Part of a small language model's weights: a variant of SOAP for these matrices, 126M tokens.
Each number is 500 + 50 x the weight over the matrix's rms, rounded and kept within 0 to 999. Layers, rows and columns count from 0. Numbers have three digits each.

# layer 3 MLP down, 96x384, rms 0.174, rows 0-95, columns 256-319
564478491435481442514538533496537404498491571468618525444458492485482481468418528479569508539550496552475473501427433568488484574434499485469431468490504527549467529470529570479506430559500411
423494435518504520600515546515562516491431493451536441504551536471512445506474489567517492472512531515527500497457507523394514474493543460494396461524495548449533520498515511422505541529554492
512418511520505495638467482505487581490555441522512461531464510422539452437524511465516508534465464495507536559575451495500495539529420616505403429536459468511594372496637571601540519481486479
556516496488525511546425469461501500456567503465536500431511489499445583539450601529428500473420534451510482472585503473502541437532523484521588468403449454511441452528488457581493527430440491
478501515459517466500482468554478467539508497500430469496437472542498527475463532448513505554475510458476569461510504470462424493486445575548585424550457484471429417494508455518574518511557425
529512494519446562538528542434426504509500456601441586496502431509562490454437476417399470389512439620515484433421415452333403459490511578472502511437463514421581398495596543516550472492514486
495519446446500534529570611460490439573485560535494544527416435535517484595492503511476433468510463463545444533692490488395430545452397591496625483515555535534428554529459462435457489424468501
485460533439513453483533520471546594462465583456563464510508493473528555493468515555412493440475488533558503484539553573485472530473489556426509577503490500527433512469401450495481545558473560
513481472512473410493503506522461506585509445453544545434570464543430529489540523506500514387568510524460489470500442484510435500494465587521635430465587494568504531489520419458519532482529494
456514513534501603521533618485477517449507459539487509619534559442450501578619554407506524450543547437435567490588542465494563482539456463561467403519535498500473491511446589463526444499504503
426627420555469519494486495414593469475453455548453473493420535532514540537406625448441517527516490550504451611529501542455465492446483574447576498553462464432606525532554516458431548508537431
532554601512487504531453520420533418462452482592425530483560533470549493453445519565432505452549554496444522383500534552564532479519588458548482505513464505415556459514485497415541479525540516
417516460446447465453438530432482489479483448454505514464533503454448521482394571478411659517459397511496518478411456416466539476460438477530469582432439414470484438472521512437540443501530516
472652525502441523549563522604404527486517569591436498535428437405473488472514500411488492496519471532440396499569459517454549524451542429496587540519526523477476506460560437510569504510543488
516430441457531430493488586420502489551577463690530566428522502517447443501559520432534484442465502589444494522625531502381464496396594499486491512543489521583451519449377502435459421488518520
428424489394492543565504492492492511524433365542480517488456429381487464563526530480554549526493383450493443574504567487584540456490526509495437483539510475456474526482484509617556449491431393
572511577477468478504484555437517416452508416615496425491520515483519478421504552520547518416533613543549465480496511519547554513522564409481614539467423527511421525480536448440611483539551557
496445450405473508488532528485484400476461509474485452508441539577513513489527485462449410494597592512476463509556481447450540457607558616589516458531536504496580474557564558499359517441472510
581535556486529432532507670472485522499556513539443420493584544516456601515514420453640515558405565601497517493535510525546477452688469424519440453377387596530583498437542514527500510553443456
527436499519513471512497406618363502530507532647478557485548555456452490565491496459529643555577508533485528528516420521577599443454623445427546475427504534530526456549497547490422382479478429
477448566460527540532538466481443491485518544468484486543534418506552533530477490519528477631436550552364516448490572568422580427464394429489414542496476565545409442478554510511551469492573486
531496501539499529508536586427488516542430454493462470554489523518485455516567572581432411469427490431483476524490522543483444428541501451550398464530614566491533476527502519495416522466488492
506436447539577507521414433503565609433500604573536625515642520524525468536617458577513501448541554536517642496548500437522484505526506461512467454572576443470474520515502482582571554458446537
416518620589480535490505632494425536477514422600508523529475539478481497454498498551469373445583525540383350584453496437561552467460515404493484510397480531500641483515380567495451540450454477
445433453458502504516541520521460545491435469523570507515491459568492519396497500490492494503548563474435467488512463513535602439473492564474414540433541473499440490478635536527422454464459402
558615470469481458520388497505500450475450437519537494500594507495433420463424422398494475400576503410546443479423474455493503510425539524425556434501455435461535496504471559510484569490455452
431658480462523453475518566446495604571487507557505596448450503470422555515531517472516517428492490492470469525573505501489414443498471501531454557491469558502486519548527600608497491415486527
522475508448561602568500571429541509395488520474509491505542532535520491482505530423496458442526500513437573471536535511449555476514568590567491507528450545505526558507498553577517505556431527
456427493520413528505529423495369494511458475551495458562457502498470492538456461494550397508496396431414501571492553566482473417524425494474450516434497589536494507532482477473475503531501446
414530493496482550496449538469419459485349515463624454493529490450564457457421489552390486505523493496532340452479479563469536525344508541396471594412517511406554444474506546532470520459457458
597540390529510515534438457441604539479526438550553513573622501447447471595431500425410438507453412496475491515564445503524407503494525514579496546499471526553486449516537514456524574541443457
583529456434493585465465599544441525540434506479525495430533473431504483500505458602410537509469425410391503552467477466529571480485430479565528448424510511452449470506535546542379542535499523
384387500452511462528412501475517519475539553579479512486548520525488578558451479471564463486475499512516583506505512437488549491551486458551518499510450464504501568497431555544452543495513479
549526499496551527518484488498511475521462512467529470508534567472575560574439538469461538471488455553622446560459479492516491479424600506414425538500490509561485607450564522434417633577523462
568498465518486511486511503510497494571579524510474420505552550581500504522473567513539527526581569505521593483558564497470533446561609495486486515435493511455534520520436557528557470541534600
467494495499502507452505488477504501580623459549589491530532520591467541560478502498548483527537482432413516447445533507513458483565562410526412448490522500522398448494585519521481519464443606
574547494489499437507469515408455440522500490556504498496475479436547468516471510532495511501510514525526530520501519490569494493514469492541529590696527488588576501520531479456592443503509497
561552533447485507515483558397573433413497582533580443469526537656529462581491542497462406564488562467510536505490562467579558518483546487510491533438468445469498511463447483472549555471452464
593475538520509497507452539553477508501477484478448440506500494480501490421493537526448494517493474427392516495466563486642534439474501558574563453509515457417543536504595525447530430396490522
559416494440481583417529523425501530535403507440480543488559525558528430514484521437547448533508433499465500481500406510481559460553480535523492492423486479474540534451415579513471527554523424
487431488498461528388555460534590474397508496469571488484553483504505494524448519499500531552452576444490497406529473398423383486479508442508455513527519509429442432511556450450478535496483493
639429569472534445534488487589484425527503551559491516498480472516541510490498512425515412518562512567547501577518488496440410541546573325610441514502447536537567517503492426491571521500455488
553460516541505512531557586541602497490585610506505516515613449459606538488575520588544511460484578461533533495539567601430509478490543480515563467538455517495497450438457514374522465588533509
517416412496505544509573495456513514477511464507532494473492528460547563467612584546577426533547482573546454498505507487527396543534479510518456540429528518552405476542437512507464388487485514
492474548489451495513459635502482569473592572440436514501560495497528543541559577560527539539500474517584414531494437420393513548459468487503534506454485526469499503529549447541370439526538414
463467442484474443463543491456530552455453462495548539488563536427491451506577443485513496480510508529434446480443508612534542474531471523533562469544536533486432523446556497607439456506508495
475413477461570537453546449450569451528536425533499543457472580528518451479562582543524523438530524502489516459522471463365435489465516473525450551498429456482518503493538614466447558508517566
522525493428405475536580464454479460520465561503478488477524460596528450491439511536483401499473444563389423474567508588553579437465511456456590537508434451472446487494517556505571521566495423
450531482539538554445502486544446471448462540444491475520499481488551463462556532484458341473544451485427423515475499591441460529497479556448561435509462451566444477479457524508423552467444481
496592473491536476531535520613423495525519511522509443452557546559518460578470459466466570475467474380414508579486515469584507538526592552511452510502470464487425525512541446364507513495524547
475424477477531458474484463546444649494493465523488460529599508561484479439515547547492427441502513472499485525479428551561530479561572416532521473470532417472422466462572584492480539448517475
466529461604498483572480447500416407545472519609489477429479558535524481600450542458485572432531458558534496558527449584473543461533449580548535472490548524483481530584568337519505502496505516
529502523488457436448424586447535504492532518409497457523504561466569485437480586462474437427511511496561484495539565496461422515461558446495428562374454521494474531473646452471560500494522417
447429521506512535479434489520523493422513457514479552565553461466465388507545472493462454518377454503529509531488508474405598450478507446413423479518404532466589411441383552547491445427439566
467382494427516569492533425483556546482466620467495519481476504531566480526524528515436500497529450540526561479444461524472413500583588518500514420452472455534557525519560422549455537504542555
417478528557583447440449606418531531580485505542524530521402550512547532541410483420512567507487449536463554532429516536452397558510521514503461500485441521495441538527392568570489487520514513
517508479520509525488558551518521504545458525568529461498529548456482600528461502558515491467499638548611430506535516455538509380559529471519489504498591489513532529562547450484481508507471562
418568495527573494475526572515433546443514464535469479517511604529541430465532496533461525553572556509451434488485393487533542578493445479472533553462511546524501476544481466412466526474523475
443600482454568623515511457560528521544541547533464489644540476449515586421523578479448480544464426571517588459523486420390502517425416424515507583489491443483529586470537531518438429494547460
356536398568472506517579524441485555457474521585499465512511585439502495541515605494452502476553343440550423406541411528574551450533483422485517533489574519476371535454494510467462609489503560
453582454494560490558499496446485442514507481537597468573395509554467446517446496445533410561487565472566530409510534519513494526490541510509565434584411498501534561481489459412537567605443510
479474502503513497467490567590580507499446532432625470478493506520510500452482506520487484480502521493527505491500555494541446481476548618451532512479541425481471508498570531445463488506453561
652454534348491544408267519418638481524507489370678536480505319540485411445570420429412524412322395466501400458429545609724467527436389600429568493504474487492465550219507635701649651355499491
578470515464480514488446455418529434442378442434556406512509592455498510452481478426496550465484517523456552518458511542512439478518476508482474416502489511600458480533539436516531450399520466
568579422551574537551404524513548448406478540550497414550442579476483402554488577405462572462420440541513462598419457487542427489481432512440441521504443532520560447508454465414493515459468587
428459581561441524554571565471395531490497544478491497611493544497457584569510536633474545529573490499454487463461491567529452421429499434529476362552515500496497428528404505539566545571550471
451471489446504591474545603509421564532470443475439518501355537519407443445474558520534536534526460436498550562427527468512477513558434443557435457477509500468510412522443493513501499536473416
536430497552500502513477452515514499446492495461516487550538454495538524426454523488543460529551524533568510487441524483362540452482509464482543528570441535436512493526376507509559552495456515
541560569464524454458520626428538532432588514438560512473458423512506414468542536622492483479467539503536572453474537497432485522509453474552543365492405487456531531502427571521457496537491377
531478551502419511592473469481507477507405576427506460504493547488592580457569546412528475581521501525547455533598477506591563505528554521533600423523442501544437520544516517482476457507629407
488571451513545425523503515476480464520508440542564481586531594563540520463405507471516560413530528497505459494485427501507525508420408596492356513419566574472522583505445450547498529477460565
540479525483446530526480400491522501450475463452525403523611380461537454543511508459537525476465473485422365425497504471495626532498470588523535514557515387463395539447478524438604463481569456
512463472456524549492522427515598532451460543459578530588448395425502527506487456423506570508547478465509508529474586563559532490531520468484411502409549485588422531536500469539477527510499500
433457475490474551507439481395449469499547477510448621577516490470502464586542525460562417467483447486527502487519485491488406436506423469580447509526542487542491417428453496462522495319475512
412444559493468563494500509493591432496516431377437555566574554483417446458510571439536647464513577499508519477519461542539405517531466532457496574528446531449480488445521574491541522462546508
415527508462498535485483464456519542527498474548385488444426537525464506453508497539473522540487475503548515531531499485581435470552555508544432508434480557467479503500519445439536423529498553
492444522626411471491527520405497417400643509494547578498443528436481534497519558505471558466494477508499474450605477472435542521509451534522467451571468445573560495476503503466563459488496575
505537559480480519485538560448446534514529462536471457427555585573559515501448507604526485600533570525524546575504509420525539507458430518410554484499544453503490487520491535543533587518498540
536524550463608483469559566515443441426555456426557487483508559507542527359531465487505495455525633505473517478532489510489424513487579441473557571505526477534543536495415523505499439546498570
499474511479494504570542450599530468520550553589398558432470504421486519547452555440469490482551516524495533501481468488452557382528503490483443400531486509485527514574476517488471511390506437
509459518485458558513518485513480539434381570500519500457536513541487513535519532505506531501497564471449507481419477569461589580456504452504551472598477459531547527484414424544544453522552539
434446451502500517511441504498456538484510393498522467555538580644480506487490453401520476547535432456437505477633488484540480538491437508562544526541499607550367495543492512457454585526530412
418482492502509595490484386539483507462529511372353488548431572537505459450422544604486455546504584441503503454457539547390515533500455520441557534542519458500423515508569533499502525533501548
433459396506545659531522485583524544561619521512405430547534587478481621539519464391457548548617493596491593513576472497423553609535502489548419401483549503457458425627526415539513497460560512
583464443427573446475467556514502530546579443530513481464428548529480550470592574463484547542576470595499516560511453499568440454515465448456438486573503495503464491529550559571588512432451490
482460525489539512440511538431485530413558560552491555510552573594523465558458506510539486486519490517523525483578461499455451460540470470432475524530561516477441513508448501514469609484415514
502521602436502534611430513498525528558548569473506542475450513472465445474466512437410442478472480565475489400454477610463482489425492393548528543459462448509647513451523517430428460490477451
612448522501497463561424579528485514487493531458470458563502508473457551506506491514489597430476429448518515576542498473480503514549497559467503530531469520539565434500523493485590579500429530
444574472451470454378401519482479433520529492499548459447465529528489468512424477515456504538499404549502523421506489476531561494399501462541534462503518472396412486495569502480496517491533604
492459527481481458585490538479411429458520521455509484543507509487487505532503622436521452576426528537565536530420555481411541516446429504409497430536431497451532529458504517552470516611537480
558464518503593550436519531587440531546483451609438498495510515569466532475564528436599463523493483575502441599429487553548479419535445480475513455627577504545513516520554410483479508489448594
456524537461502472509528529409478431589484547498506455469562529442498423438595491540474532531574520531544519541516457470511490384470466470475518408445503432514485500529472460560580523482519542
469559433524523453456450552476555519418466546376491457439555527539541460513400488511475501519464501449455490491509472466433459470545451615437440404464467458515393597394395528508506571521565452
422413488467513450476441393481411493452521575464511520473565534515506493499619516565460450511464540485531490415533578464537490480491463522450608432603432537477457521478591537586543420507534542
445472435490551571461484560524454561388546478499560483503587573514459357533618440419416418524497483468488505507431557468437487538540507538483466487556512461442522433511408517474430529491497579
485498451464504546469538618464464448440519509512493512411572535518515523448542508397483482484513511549527480435482553584503519400422459556546512516489502426533482488468543550506527506482497494